config.toml
n_layer = 10
d_model = 256
n_head = 4
n_kv_head = 4
head_dim = 64
d_mlp = 1024
vocab_size = 3979
activation = "squared_relu"
norm = "layernorm"
norm_place = "pre"
norm_eps = 1e-06
positions = "rope"
rope_base = 1020.0
rope_fraction = 0.5
qk_norm = true
attn_scale = 0.125
bias = "none"
tie_embeddings = "early"
parallel_block = false
extras = ["some layers without attention", "local attention windows", "value residuals", "a smear gate", "an embedding shortcut", "capped logits"]
init = "trunc"
init_std_qkv = 0.0431
init_std_o = 0.0431
init_std_up = 0.0431
init_std_down = 0.0
optimizer = "adamw"
lr = 0.00148
lr_mult_qkv = 0.7
beta1 = 0.9
beta2 = 0.99
lr_head = 0.0112
warmup_steps = 200
schedule = "wsd"
decay_fraction = 0.634
decay_shape = "linear"
final_lr_fraction = 0.0
batch_tokens = 32768
seq_len = 2048
doc_mask = true
train_tokens = 232700000
steps = 7102
dataset = "wikipedia_en"
Each number is 128 + 32 x the weight over its row's rms, rounded and kept within 0 to 255. Layers, rows and columns count from 0. Numbers have three digits each. The size before them is the row's rms in percent of the matrix's.

# layer 5 attention query, 256x256, rms 0.068, rows 116-193, columns 224-255
104:134083099145173127097117139150132094200134070177127111102214163110152115164165135108190097156154
099:087078186136164160077126159109184116176162079110144116151127166079094093098108138149119137056125
098:100129105083138092130134149060142121122144151087094142127136099129180122129104091092127110140128
093:110124148147101138162083126123144121093204123096160092144088152095111104088165136137072130107143
105:124105128163109139163153124133096140133169138155126122117041132126151116189115126139144112140160
087:111098094085164092094154164109129059155096155158129113134126117170140162136168081082183169144144
114:102114142116194113139120122116184172102097094076189173108087095113136150144111119155167154106162
101:129089178075183181116132113087116107158134125122084127143136139101126086094118172071067194091074
108:164137102147128148112083078164143080157069117151100139101161172148144119112159130131158138132135
118:150197086204121103133140077151085133158103148187082093147124165193159117191142120122179171191132
085:100116073165180102140144121074108115115120149100113093103174119189140123123139148122099101179078
092:118070133055131101153135121120108089090169117103134152157064125169121146129127176115114167137080
054:175139098058112124167199164087146124037135186139158148185124117170094144136173108141062139155177
075:108084134147133151112136113119081158131122119097186127186155118119149136191140176113124042102129
069:123038124139095135142134157096144140147123137085156130155127066126134111214145136109113160112135
077:068112121154142107149138137171111132151140146151155157172135169126119144047085136155200117082105
083:166059109087125145050111102107098065100143082095074126117115073100157084173183135089105129139123
091:187116090141123169093110135060106102080127104104097145116077087117142105173153125104163114115132
104:175098086098128150082134160085091114072136098099115120111133099134133054169189084090076135120125
091:069193135151135082142126142152169118155112188186126151156095130128116138066075135164144129166130
094:143162116111131080194100090155156171132102140130137124157139093183108128167079105153175162215093
093:061145139186120083160099139169085204177120168116132093143135083090123118083126154120063146164131
089:175181164140159106136081124095193144118110120114106170095118125140150119141133099165187187126122
121:113099114104107151093147177067080086087106096062121140131084133098106117130155128113084132074093
116:097101122218142113118065149147082150112105142103163122126127105144171168134098156170170152123149
117:115128145170140164089086135075121080090077110119131170173087180059141111103137136092116101057144
155:132091108119099168088121154066093074127116080133141173129114122133176084123140127082144155086150
130:084154154117150098137129141171166219152188131154094060090154125147077152135134128150096085157139
059:160145123087120150163159119122099122152138091095154137136153124129158104246145127149156156104147
066:130079161103106136120131168101164162154157116128153094178132115136192129162195190122099201094077
074:134182105073123129100114154146126076128132112128072104079116111149102093131116123103133167171090
076:169099135134128108132094151140159184152082100092120098149135096091112127139136151111082128181149
077:154179154088130113081142148110150074078189097098141149094118156135143123120128109141175127137122
086:164227147132139095163129093076185176131148141157104164127172135169169110145090102127160144152080
071:174184156115142115124093136088202168104171111165179181112112188164142153123089135144153134086081
071:082130101126097125151180130134064101127132132084118137154195090116128102149123118097121140119174
109:073106142154104093135148095140127166111070167111168109159123132100138154107125159164095154156105
107:104064100100122158078148158095078100049174141054158135098077134057143121104160126108131110085133
113:113161136148156081134112099167155143126057153177111157124108130166172164060095119172151127160180
094:191101094133144133123106153061149100091150111111119131140080123115174126127171151117137109083133
112:117143131072120131121127183116141126147081072054114161105134089117103099125144134104090163169132
096:123127144101100144155097131070102099148140127218122131113104165130179139115163160100119065089120
116:108169129076098105200128106153154152139147138114101098126154059184083147174069180150149097233107
102:123093116130177132087146188162115159130116096098125151101129151099118102187172065099074165122124
095:160144106084125087128157119118172108117092073145116161130125085146112134150154123136105184192174
101:134089111094123180058112155069102134124091106071174171126068110104163145135156128093140142120160
118:166095103145086145091153127129046096085091089121162184138087159119184087103117081122166150053199
097:165100126167115173098135129103069115107091123127118100193106108111113136145146111161123213116176
093:121146062153087151132063107106131098123099098105179124147130095138099126165103131126143128125092
092:161164100127157108140149101125129129120109113157074150108117121161122115096136161172165126201175
108:138104176094146180128137147130158149155152126126116162136080115096116112104164089104131180140089
099:149151134143088155104145150077089101151128084158103186126095119132119100132166091102147155129180
105:101127165142076111177170063084101125119110145116150147164173116126170133106132117130105172148131
105:145140178105101121143165098119141136149135143072119076122153103126055118149153166151094065158084
088:082083162177153094075115150127086135108148136116188087127105139086153115132176160131136107044146
095:057127139121161144135127133163139152143149150075121111134182104108134087146140098131122179199111
095:090144089083087127138124102108181084124103065123129125115113091157112124127097113112134096137101
098:127152126123132136094105131103108128152114101190081132142130150127227110072141127091097119129163
123:123112120122138173113132152092115104143097100120127222081093132123150059096131125102150190121129
145:125138154101166116172117159186159186153142190117086070097171131159076086171126122115095093211097
106:088082103131114128134180108140092143102093158122131087129210141148140072084125111126141161148102
099:131153143118111106133126122094153075155135104118158180101131134173110090093109169124106130119091
116:064123164156113133139141105130098109141154125179137151177114126106160112082138122144100112039100
098:100142074092117159115144147112063069096107118177057117150137101135106100148116143116162114133079
112:134127129177187095129125102115126163132129139151143126132111126110195180113132147177129089097157
119:135112100127109172105174093094098031121099097109115244135104114131132056122144086108176191141113
105:166179154151190087171113108165218153118137140137096086134177141177111132192096126137090128176143
100:086120114151109134113081162122118151182087130157140122145129138142116146086105134133131103082157
092:109203087130151083089167084123169131171113115179081153108131122142128132138055081150218109169131
099:152130126115145141083139125124102125090027071167173175141067168117145102107135090134094161089143
096:117146153072132149123094176149149140147114156090135111154131134110056171118158166100082085088069
087:167189110095133128179132078158147149144153149137122106120182134178121224160057149131122183185088
091:118148108145116143129103115151160155077140168133159134139154164111103129105173147164129113058114
120:149140131138119081176132110178121138156141178147134143147148089121066114082138148169149120120150
097:112143148120139142128154098143163119151138121116129126113167144152075094102104101155169174145133
088:066120108146141088173063158123150141135172158122177105119152047132141091108089175143122142181187
088:095202136147131106104170126138151108121154165141149137117135172196099166033122070117144090069149
086:113169145125115095166141131173112071117163156124170156107135184162139181055145079135116115096136
# layer 5 attention key, 256x256, rms 0.0628, rows 116-192, columns 224-255
078:133171093114148126149199118132144089105182190196181123102082125149133063114164143174086141136141
077:131176128098153190121095129127161118122111163098184157132149073148170157147131087135105132166112
083:108155127123133114148091087112110089087144099180198140122159139191137122091117138066118136134135
080:150130182087185182115137086180140107153091148183106134142109100162119166160105109165172067106100
067:165151123165128141132099150105117113102110168101112141195166114186134211131132134162160181131133
081:074078075124101120140121080183174155127171145064167116131138131088130080133100144125049086164134
087:166119127098081141153152126102137109132104119149133204114107095119086184125151175151139157105138
085:102123095135165145109101093122152109056164159117099131127184153172131130129127094180177127138130
088:131168105206092143153127130162114125169190093093115086159147151095136103116106094087124160112159
075:083124081127093105091179040139148169148120128127170072081156114089145091084105185103149184125143
087:131087125132210115074127174135136104132158119222141117107102123129174111110151185123158105153143
076:067174153123113185160047129171133131137118146129153050103108134157139147130157129121128102152119
075:143116091146186104125116164141128100040132075162161168130184111141106136119181122145108158129142
081:141101138109144148128136165108103129122150099116085148145072166147066086098156143154159102085164
081:083110100129098117159116136140112138121100114119135141125130097168156170143130108160139094146123
085:041093107100183175102115178097100112115140120104034080125052061113119107181169152101090146160151
089:192156121156121125139108109119135151117142147107216154126157122154103142087084118106134183130100
100:178147152166139128152132055186144138120176086108154134074159205183103106045111167157126183120082
091:134144148130145169114160085108171117159180120106126156094127142167097082127144111087108137103139
110:177117098117151085151130121104098110104086149141131121138128094136155142135118143190186135107156
102:097125094126093119121112119103078112082125137141160115142158093132166129128102168091147104130166
086:112134142195152163103141083093116130177154152128111123117147102155166146162138087108173124077146
085:179104040127116144081175111098148103037146136149166122183108177175069126137135106115137195140129
158:081088183086075195055166165133137111116149117088088085130143161093091098102133139055052088118085
092:120174127169091091134108117177180139162164145172150084154094122115111153154138133129090147168039
170:152097168086111195103153178160134121118131148116087091138124140142057068145151137104096110108086
077:131172158083153140115136125125135083077179105086143131121131129121090162114135124132129175149080
133:171165081106152056177100102111197136139116156118228177081147127155143163118127150176155200153179
073:110173163138117117124113053150111124074115048155092165090113152115136117091174160140093144109123
083:110098171122098102119113082164090185127100140125095083118196161072113161132072156157164083088137
077:196132100103135082091104142126142146162099170139194196110187144136109111096140077118099146142119
072:120098100103133108138117133153126126123125149099134140151130086113216156207114123150152153123196
078:095094178123120137127178052130085105118149092143098131169180189145091099048134118111142132111109
069:081122112064107150098143178118097088098124111112103055086130143174125124198091154096098102144181
095:131126147122131153061185152146099121129113158133076101168189101147100102169142095092107097156152
093:082127101126147134182054112097108102083129093141107129105156133196177117139111084174145177132061
088:071159090214081086156099131093116195093154102166127097165070135145191161141117143143146158115159
129:122143223169089176103176138182146094160141109130111090111135181115080115115144130094097082107090
156:126133086140128060185087136126124138090137123099167140081097112176163186162128094157166180149114
083:196083154067117125131176129146143142121103120144168138092138146136066131125140163149146158100057
131:104091165089126170091131164103114116100122118130121117124122136076129066130109118091045080112123
080:149150145077168167129098058111128117108093160156142123129162138157063095093097156119192177088118
161:120193095160142033200111098069114152124111137127151147118159096140158204143099126167157150153193
108:111169145157153164101138126165141160190133146145143141076106140123137123157052136119110117106153
111:119066113155083092123146112070068117051139105124130123175131143078144138065117098122096115120104
087:176135162123142052151150056141136146138126126102159105125173126151081149060072162180155167164088
122:124143142137117140089161101163108112146099120174079106140155178113133105122145095180151130084115
112:221074124180116129157109105135141157137179085188167121201113099118108170066124210094158165150136
110:082120175182177158135175152123139116162114149108056138170138092159115129154079150148138087120097
132:173073091157097124169103123123165140057111084140202202092102120159183125097183156116159196150148
100:151172135072119113093075126070117107083138156111151149127119179102156132089124122074086091099186
105:159075109083111119138088157061150116062110131162146119202113136135130085100060141086144192117106
114:129141165164158126105169083160132111169166106149155104101063176074149168085126132121086120083152
106:116126185103132099134110141147132171246128128115062142099117106116149054177143151153166068132112
115:147157208116166118128138102168111135207146137133070032131177122129138121161092114150144138170099
095:198139161161156154137126133117123167139169149075180110088166160069218161067115132151091125105155
113:091084152137111108095176140119126173143099132105090088112156128119195076143075056193136092109135
109:105109117095142148136122153124143119123153133142175105175075086140086185081154089109103135110130
085:203124136111108060170168143149151097108128115100178077117168147173138103064012175142141192151105
101:127135141159146165112119169057124100162117136132148127100116104087151164118081134130088135129131
093:114091153089120126098131132125090154193090200079097078105116152083123139111091163104109095168131
095:102078130123164169061152152146137117124122157168098155198131115109112119173154121099131129129102
112:131128133112131139092083124147105095156157158135107132142101079132108127158071153122139112093091
098:086087158146095178080198093058106160082137134140094131154085151152127173125101152125097120126164
106:159164075108165059169108139121160161125120058099156152038167114195153152140167143128148177176103
112:116095137126136183138178092110091105140132076165105109136125119097151124114096126111114115104120
096:132133030110148084107071163051160060090112138137142164123143082134175123172154070114167130177186
114:072101156039129143159129168120098089148163185077104087106135113096072183123105102103098140137073
111:149063040106117104115107181090129110041103090113135202124102122134129134142155091119159150122182
112:173045132138097145144124165170129114067148165111120140200194103152106082091125212139166150139104
096:120160163108119094156131095118147155120086119097128103122180140150123132117026134175178102160128
096:112089108208142188093114178068107116044120151148125183196135088116112086110112120104133120117134
099:135109127129111087160123136182129116177120153062088107134157162158083089129101139183177162162104
103:161108138154115113116049109049105123045129136145191165110181109128152168100165080117122084136163
100:124089112119177160131164147154099107101100139130128140142103131083088069122217157159124124079161
095:113109158147128115110160122113086151149118160155122135125135142127140169135107121153138146181104
075:153087136129116201073117115075118082161188136136134160148116174123069107063167176085114110103102
# layer 5 attention value, 256x256, rms 0.0646, rows 64-191, columns 224-255
110:144185134135121182116096123196173143118130118099168136150104155087104103049131139093097145175128
111:088153135136101158133155150148126098112148117105085088196070131139163129138119119140115143127003
101:110099164095150177117110140132171123092218109129136110103140199088099132166100125118140126159055
107:135132155146185113158141099094142141062165132066140138140117109106103168093097148131058110096102
105:106139134162221151149116059051122102144121154123152193118187155122095114098106072107131213121059
107:091147147099120123111153131150085131151086082163110139166175173100106103145148096063096163105127
117:125112133179193123104150157145119119102149152089173114123085106166114141148116168161147090130175
100:133148090162122122083185192165151143102137123089112155192113125145172113139128200158145161151150
118:133142100143134117150158221140147101145105083135068143077119136149143105114089139123094088135132
108:118110117113136125104176131117153128150115095176064113159135151072147135099103170139136125125121
122:184149132161132163121122128105092145142093129201144133139137184141211168112084089082140170138081
112:137137101125097137138198113115185140122111171064129120143124133142086107074142148156108029110168
108:106111127075164132134113172143107146155069157109137138119110084147146151161151071168112129176139
106:170144077072126116103085135148108114121111149177161157141166146100076160110101128087153165091126
108:121121111111146127128106086169121097146110141186136084144094148153148125109202124137131108105117
099:155126097113062121129079106090125094116123133196128107118146122115150135146078144095209124159108
097:100119154120111163130169154087156087119132121161090155098102148121088135136081061214156123097140
108:114087120025040161050083115088157144160152150143118110113151164152113136155155124120102069114136
114:117169117158120143161077123124157160152170164073101118131157163126083125112153104145108150162055
105:144109140103078130163202010170143115162184100164151127067178186166096129171100142131171114109157
105:134129114136118146126200049173175143176162135120081059103122160119161125136082112140145138125162
112:128137119101082146143135130104137069156106139124095106070195127116157135115179139176132097143103
104:093097150151138141097117129150125171186164100082158119086185065163128129107133160145107110149094
097:150131080078218115130117097073081081088081076172081135121112183160134103146164088130099110113109
111:108138129172110096159110111135148155116157145120111117116196111140142135091116182131206146162143
113:123134075163076105084134121150092098107106100124124096122128172172104133095094183113128092139143
110:131108134115136131124184149147095178175055121167135145110198077180169130146174145105068155132135
114:108112119117084120068162145157079124104152132113168087071176158113122145115117091146081136127142
110:144160168117101152140150140152126126088143140122083094152129052148098132100099192156173059144098
114:107090105142152149117139146172154151118110137138100125173133145107149097166097120122145062135118
112:175170129109104170151161077135136142158067111148141109175112118187175190130157135085111124126115
110:145121109085100155138137144134125143144157134193125147166101167143062140198098126096102095110062
102:144130175110147144132148162080178119167094199107098060090154163100117102173138125100115069121089
097:146104112161165085081172122063120091121200096097143180127175177166140148139137089153213061121128
102:089116136155174136120179078165126106082142090119094131135072161123147108169117134130095108132152
118:140166129121104118137115179120141101126148111176094078203141161143132098087100156155060088101140
116:069133139170100132077147183109148094157098121131108117225104143108144070111141080157113111128111
089:159122080129087116139165160140163072059139148093094138073152174098141103127129137144113083147149
107:106139101140082123174148099145187090126099144145136140111151159116188101118098101147134118129154
109:178146072100129122135177136107136083125190124172101156062072151080144169131108157112179148118112
114:163110132072120110118105138118100123156153192188127095117136126161127118114163182109127028130108
099:113172132124120123143095077101201098084171173087197135097160098175121102106140106118132153147210
105:085173117146110103065098132129080121119103138127109111169155049166148127130125076120103124148127
116:090153122170108128114138063149125144133149136170106144090091114141116129136145113097133156150143
116:133163110199083136130119081150116115086118048087115128184144134127205116097090129091076239077166
107:133165150108184145111144154107122145151123140126126097152112136112085127112146113152106093131126
107:098161151126133127103180093188146092127180092117122144107156118145124130148089155172138092152168
100:151123132134085148162155104145135148117089102135153157106160141134100166119182117103123130136080
108:115099124131198132122111098142129156112157146110094121160080104109072122124161153069125082139152
112:145101086091116105202097152098128149157188157071140140080185097106140097142169057177126097191145
114:185107151128090110162104109170110165123110151113109171194103095109105143117161185070081078098142
116:123084121147123109156161146131114165125163156111100117137072119159082123138117160137114095133126
103:122096127179086151181116098096127107165134122118160181148162096125094152095142077145190126118188
115:149109086156116100151172097168081118139145142113084089179083216172132103130161103117120149122093
103:089125091165133135170125134164165144185235101125149139147151149085122183174128146123166144136150
107:156132105146015092126160151166129128109126144087147159083144143142118099124126131138137106091143
114:137189087046107158096133114133118123115123082137169148105147116116145150139096097128175168101120
108:100146150143088159155079071178149101161155124136157130082075134095081081148144120123112093166213
112:152124130160140131134255099137092146128126122139106125208090103147099150100131151152152142140062
110:092118141105097152135094137150080076078170112114090127179130137137169160092161074190109083110101
101:165131114099032085123130094114111132120125126111122109102151141077116168099099188082062121135192
106:161115127191176091186087175095120121079176119110186133127131040117181165094059203130132219126105
102:131119158095063110065206125158117098100073113227119067097088194078112141102112136116102124102114
113:093103106147163068111132099124075159146113096172151121133115156171178105148148082150121173079154
092:084107131079098131152152108122147122132091108172112209127136108145121099131081094110155123126088
095:108154097112116128141157101131200108135083160142114147083098106178091123159151064141122099108080
093:104178170144133097158162171134166125096169142115173077165170156096089116060141098127067144160169
090:075104161103069136119126107188146152145168163157126096083112108167151130129088124157138095165118
084:085151115161064122118133113137130137116115170104124126145148131144111073153117117150191076115076
097:108165120155087137178141155093090118188095156150103154080150143160143071113155114109148122135085
086:161140119088096093164185116157137137105162101166151115177155136121186119100166138108112130145171
096:179079103107116151136133115158146114141164110058108114133125088129110125101118128142122133110110
093:111115138057094126160169116167090137094110156175094115152203110110115146110171183162127136146179
096:144117101117108135122100079120107088119155095184156166132119112137147139112158148120122121141140
096:097123134117125109150140121084152116179070149067123124141113167154142150136123140108093141159140
084:108076144134146114097153102130154185114121134090087121138105097082168133161108115095113078098131
091:200163151195114111141103146119154090208101103185128105142157133134192132146122113159150085066129
091:138088106103109123128163202115108121101142159078121108159083080097131085114131148107135119155097
089:119131099098116140121072084135152127121103107092144136149176136133091114151164120090143225150099
088:141113116172107144092129140128137186152148099132139115142152102134119133143159100134121161114174
096:159106168158053138134191127189079156096098162152133142169153122139106146117102180130123117118156
088:118146211177101103115167124165115169174131141168114091166182143106126106106106149133135097154149
085:126163110155122141128175063117086129084150132192182103167165116152092086124125183123140129176077
094:155073128066064150161146110093082127149061107179096162125116116129167125177154111146140098109094
090:096136102209095159111194121069095142115103128121104165123155167140118096125078154155117159136181
107:114109116127139120105137119111160101120178113121172150103110177117134149122174121153136133141114
093:125102097091128149133080222107198134123073138056108179120085116100146138124104107095175149141151
092:129162160112188115122133145131047140113133134147081132137127124091104125151130114105158173143144
091:190113083062137120133103147124149121097119161087125150109156099113141122148157070129120104116092
095:078101133092159124132178033157124161139153166127103189095142133110104093144162124182157095166100
082:150120116096093133117108159135144120075104118120123122124117143124129104129109081139111131139137
095:106080158109129103132192109148161101092142146062112188179106107035111136138155088138066099191115
091:148162172060113131147114115045173131126166169139165100126159068121168119111096131078124143112138
087:096130129108176112098106123138061174121086108136159132114166118132095102105133110136130173143141
094:149093089172096133092148147147153137107190083171126063171070171104138112143179045082126147145135
089:148147062062154150097107142091124114120080124158130079102076146127113166129131108118122193137178
091:154095139106079150108084112118128093114061122096118159126111137033109120146132000192151085154129
106:138086115131119134119173147145165094097127143125132090082170105159131152107095050116123067160150
084:151146083165195138117133090116110140127105117122151067103090114112134117128139107177074127147088
093:159104125091144159116094099097137131122105192142123194105110111092112140177139118143164151152065
090:159122108106082122100158146078109100191075143056112175081067084132143116181183142134149116095168
089:115085123098122134110158107127103110137148146158141081146130098144176113123057161165167123117133
095:130122133167154122158160098151058124121105125145110124145138120112115133136210145133122147126113
090:105142176165124096103118158192067133207147137066185067143198150100159088107082089156131124149076
104:183087113134144134148087100117130132115162147182117177133079139068117168147123095147177108123091
091:092056114117108145144094173142141072094156093122131147118091101107121105131156127099156156128094
092:056115100149135128090099194099131099140126174129065051106101123138122114160123124085125171134062
094:108149116162193123111155198074128141188142113110097089107157097162161154155056133131101152157152
089:083152125102113121149097163057142127163145099136150086112113121156151137112110096101135129138155
101:182159110101104145157094103156115140080147146153113163098135190132134126097156092136127140121083
091:128133110106153137144125129115171151132093139116087143115103144148180113141097031140112076156117
095:060099130104137105143129110099121155128210125142125110102151164085142146163104160064131182136131
089:081125156126105116141097140211162119126097099103134109095116071132105125098121120153149039143084
102:090147116124112151152094114126096112122139144153116147121118099079153159156186110149164135091132
082:143109119070118130116153053112117095104160073162084118100122128168091128142112123130117143079060
088:104141085116168130118079183132136116165129111096107106153162117170103138127118143126094159111148
091:145137135111139122157123127071089093140137114155146141106122160152127159137133111077107123117183
101:103101092115085094162115112072127121134127098081108163117116087113168103113183139115096160111143
099:109118115149056127100144086048081140046107106128122209099089162086148113151109143149108190137135
092:149130164145156131142120155164182145110154137039134139106189150118086136156175118133147140111176
101:114111143169074113161154152175090108118099121129138145154092082186110158156164150123118109121195
103:094168118132139155125139076131125145209126143114115096166112118167110128125111142124145105136042
092:130113130101133146130147129189147110126083131073140171078140100166129153129154078119116077115117
091:163131131097131118127182148165152101147120100134100122117084122142111112097171115162114087134137
093:092110175136113101152105115112201135148165136106117089152122141093159172101104211085119076099189
085:168078128137084136138128128130146106073148165130078153088132101092140118137133132135111135125108
082:080102112083170128101174098158156113214144081142109147125137109151105158136136148177156131054112
096:073153101127146114108117175106075122147105132138156083169099142158122152108130051102087173111117
# layer 5 attention output (transposed), 256x256, rms 0.0867, rows 64-191, columns 224-255
105:144205096094148196146084060091135136136141179146152119151118163123136104146121158146139071124105
111:103152115131100253149093131147074174122102172146098163085092108140128166137131138104081170115155
101:113043110140138166140076093077058137100145079193118170104214069229086123121164163125114131112110
106:068172174114139027132162174159147227118100142080139098155156144095128168112095108100081135169152
101:071053060153145166084114124091114129113146058164072185127195131132132129146175154142105121151134
106:029072182129094115107138132137104132148120047159111163122179173100161151109147123099133073133106
115:187135153073104252108140072125163176141125162120151185128080136137121167128130070119109099085149
104:117163162161070142163090134106175167134131190172161138109123063092140128121130140155146132096141
113:047114139113105159162112172191187100124140128087150185129088145185163098159176110111170139130158
104:053125038113126119110118156121145033117151210154132208145151099180111091126083129151094096138111
115:140145118154149204122121132153161096113148096168101149165191132205108088109120176123171165148147
110:168131125141114192173174156095105072158164173137141036135081094075174135077170042127118144178127
108:176179087167161092161179119140107082150131118127131049141115162205122140153135057116131133201103
108:088134130178098118141091136078105158105140203121120138165130124104092089119097199142095052168053
106:072186120120144000113158137170082181125115127147122126120164138059137184118127144090135082155167
094:086039101171106091132134218136195130125119058162129159145116130153087078201084185139156120162095
101:191078115094122065082076105118160242099123065167107123119150105146113138180145118145137118121178
105:119083088115131253153124133123135100134121133133099162120147098134167138151072112151101107081092
113:078095078116153133146119147121101151128146084163131112123153097130096142102112138178125046139117
104:162060077123143107131124119157087164107141185137103080155131161116146153117112131104109200153150
100:156110079075138136133086169140135124116155190156172113103114083124113148127131070137112101186124
109:083122041193068123122181134162160110145128132128130108115119060112165100149129115128107100157132
105:125191167103104062119130112131143111166128156133089134129157106151164106159106089149142178087134
097:133138052134155210093137118142169127074083108079154123163104110099092072104116138164097169142122
107:104075168086158110186133135088101122126126053133072107116122095127147152115100161086105131131144
113:065101092144085217150143189157135093141127133070144135124101127018153091085135159095089126167141
107:166187176140111023146185122153118121175139134142085118138182145186162065148143103118103171147133
105:159171213093102034079148144140123151089160136126094115186198113077140121133142076197110184126140
108:131144111112129096139126077090117110112186236168107102079130119155122127125095126107124144127115
111:124178100164150185147112124127078110175146079140087092115129124076096102132100129121167094128088
110:169169075052109153107157116096110084163184132111151134105125096192172168109109110143130131164117
106:045139001109161163129131096139087134096091101165088167169185104166102110181132096103138148109124
100:143080144137183028173114172123130111125135164116168142123157100168114128182161063133145103109134
102:114148094066111071127190136149122164061130175130090145126055094102122142105123133166118189131126
103:127175207159060189085159092127149105126148108128163112112100155116114122134156165164104168108190
118:081190093173101123169109094159165148134124139153191151150157128108140149146170131153112070112118
114:135101116200106123130130120191163074135094121099105152163073142128133089139136125098160130078121
093:159147131110140255130124144124165177111163101102137106098088170118097095097137211131091120137094
111:124058135159147105165117143157148142133114152133175115091175126136106108139086142148131166136119
108:105115088081141165101143158168198195073102110129134146133092163181100103121111137114131178141136
109:113160090163113037129121089153152124157130109153147139167162133110108094134176219144139088140177
099:237108120050122127127123110093166188128136113129169094116144106085175170096146137177039125124114
103:122153074138082098104098144117169146100153154136056135171091140120146068115139121148122177106138
111:156063156138070159068094119117128133128110219108170132141094099080152165120095135166133164139118
108:156153134109089169166112171135126113100126100098131071130145105155191147112114116105100143149111
105:098173123091138208084124111078126057135148161103132166142116085097134120137139074125078099103112
103:080142122095121064045102121143171126121161125159118143155167146142141080150124160188161133170191
101:104132050148093190168159154119130146150150110117089102086132143131133141113183069119100155127100
108:057074175159100149079136139150142068145134118127117181127116126148115168117099083153117105147141
112:132119128111121093168107152149137117143156106094104106155076142130104104159095153148074146124153
109:112162165145101120176131098146087098150148201106101155119108159107148160097098151105116120141113
113:117104203086145132120159103138159063131125135062157130150115152097077114106099171171121132091087
099:179065118114141148161116074062051073163101163114132071134164162126129201114093152097118126107112
107:085144059135159072150196147165120107097138127112100138144083081074127105103076113141141163130139
101:130095144091124178138076116103113171142108098130123123135108117113096108107127152075113105093134
106:119055111161032070146145172119124172166171087077139107094096130092138093136109190129124151111115
112:037083088118120208105095174123105188104122180148103139121137101066151150109072119149105110130169
113:105069077105151068136060076110064101138107157099145118133156161083114138152112142116125077113154
110:139198106111110112091165093066187075128168173138159089130071086086089122076131143150100116111099
101:145174124169100196097105138128156142123095144113069120152112162115136109142160140124146141131138
097:162075175098075144138153127159119144193130105143150151154121144118168112103130140048107116064161
104:135158182112140059129136120178112129112125109093147145156120145198144130137110206131118181115087
100:118152136120070045107116125137144174147148075183135115116136129111155104126190118119157107126156
109:158236078147140036087135153142160195151127099156123102134132152070169139114120107173099133148118
096:139071096118092196102179088155089210173128055141161107143122057108146100149117129168173129199144
096:143111104096084161106162120175070158137110172141129170118138099105129111083137127115109142209124
097:112192154154132058159195120122125149149160116142132153118114169096116115146143075110155169117093
099:135128135097120161169169087150103170099132136181142134075119067232175055148083144129134119193144
084:104174146122144179161188087154075169182172100171096112158159161139168088138140157105185122160118
097:111068137138139118105119141179151128101094111102124146063139118132144081118119133102140099128202
095:139135111134147001172123150114147099117143131146164149110126089198175106171132124111116132185118
096:149131150143117023079150080190116161148143148132138130138130131111117159117091125167095093076127
093:117128122081076098120153143118131124115090153141139149081094083159119109178097099125141140165102
106:115209090090120084149107141120147062145109123136109125096134109175135167101086123129158152165100
091:079132166134109048126161121124102158127169070109115149102189109179169155157133143141084075199171
090:121098167127184065151097138054094198150129170126108120153141164160160140141119144112134108102121
097:138212136106120127126113178103129061134143116096098160100124137132095210147146128108120134144126
090:106141156139148000108156180144091165170132115120111138119174158091118129128146168123118145103134
095:151089097133130184104145131168084124162146152157189155134106105141139144041097108169134158148104
093:148200146116134120162098154115104030166095183157116138132096139135155106085114116135108085083080
097:141124141153136169141152117120165157120138103131116134157129100111127081191155100135144161163117
090:109119174049104106157171158077137126091152091182087154125157130121143065188118073137156140159134
093:167143136113126185149141149094126153143142086115129091127124118121130065191098113123190167175119
094:142058177160139137141135153099124168126146092107144107125107094108157046192132159111153113169178
100:139133172131124208151122122073169144109125156139101141189154101122107111188120162127154085152099
102:137085070144096255162172103118136122116191147128159156075153108091105135134162099111139163158125
100:082054127181117142107105127170106113088147179101198161108121142104083118062134091140070118100108
096:159142127114147223049055122122139099109134112112113126106105118150132142109136124124148086145105
096:119044119109145121113135123149061139080145132133129123112143103077113104129196111148108148148126
097:139108045140120180149143113129126088143128126168106144158160117105135122168114158141178155100116
082:094066110144116217126100146098140143036147144134112106166177206085130163136140141142113118095099
098:154083058155124109158125150104148098094142165147141153092112132161118120127142114153135156108117
096:147156146178144039132084132104134159106116111110139122156079113126136150095147130118120154148072
091:123132054100091072138130158173117104203105091115227089086079101127117159120093129128185160129134
091:107098171149095084123187148212100178116101195101141190118120145152112119102116094173068080097122
088:116175145124097024153140136145103137216120084106127209073085086163130145167085097129111121184119
095:095042168215137127162182131153102112145146196130140181122057141078100110104117126121150134078116
112:096110128118098125141149171126051175059161155147089117170121125118104135177242169093135140133144
090:158188087109125125119106162210083092109139142150131158119112129134105096056095124192171081104167
098:101076135187103213135129120124121093104081153123167163136118159093116136107121111144125087047113
093:120061125148135132123088168148102139137128125063143114188140146072134132083139190106129053105137
097:139152168108127115142106137097154183100136075130095112174164118114104116208139161112123095095084
095:138076125172079030074095113147146172171082108112150111110079115119165097153075168152123107095095
095:121187164146150000134096132075124131100157175153130162185094116110175083121154122147150124116201
096:192117169129122255142123084158086111101077141098113104101104130214096169082113132137090094153130
088:120034162160123255074100145124153110129128146092163169165107178096144125103120178165132130092121
097:108075164089086246109125128086103175100140133117181169094114128116140123109187122118065115128152
095:096141135089129000113090142120111182120075155139112138153136134107150157106158121097137078056141
093:142128166097146000120132150145171157152142105125097116147158168094134120141156123079115075103135
106:141060124151132123132119152141139063126139136125160094101128106103123095116121091100144202146127
103:128089110136132088139097072135138142105117167169078159125093109139162100135144134114121097152177
095:160150101137157171118089053096215102073128141101153103142112107241166159128091147134055178120114
087:108133026111116120125148116194115088156165149157065175129116159098101090129163147139202199165145
109:135144140143140223135129080130170097134079086095187121102130141100088142154077118129151141088118
094:130101084122112216112117111116193111129135082124129108149133127097127125171102147133134142112127
093:098113119135112206092087146144107094131128124118177139141129192031113170091090147131101105080133
097:119132135116166072102102112095184110105112102067112117105133114144103200207128092106097166160109
099:106101103149144092130135152115130083138079134158183167148115102088138126087119136148115116064166
102:116071152156134241177170166079128143120087108114164103184207139117123174148101147075161133075102
098:117098121140169000109125058148085138142140186145166125104108111136112096073129099158136129144104
100:094162166185119159093123125108130145219111015094099144134098135129153167171065113151142106157093
109:157120136119121122117153140160158122113182103136106133090182146075144085127140139197113115079159
099:113083074119141072086173093113111128125160160149109169112119122108121062120121135107119188162169
096:124079138113103142167128182146069178064142181109143127105168098086130114095150167155115117193158
102:072173120140142187162115089059173143133103129155098168150095141181147111110119144107113143135145
092:136085103106170162089130111167049106075104159122115140082146110172129116113129099110094115125168
085:153088113093110177116076097106140082157157060102145094141089084070199119177104114118097171181141
094:137106140135107162125160149125122117125134072118182137103088146092095135119107121157111111040152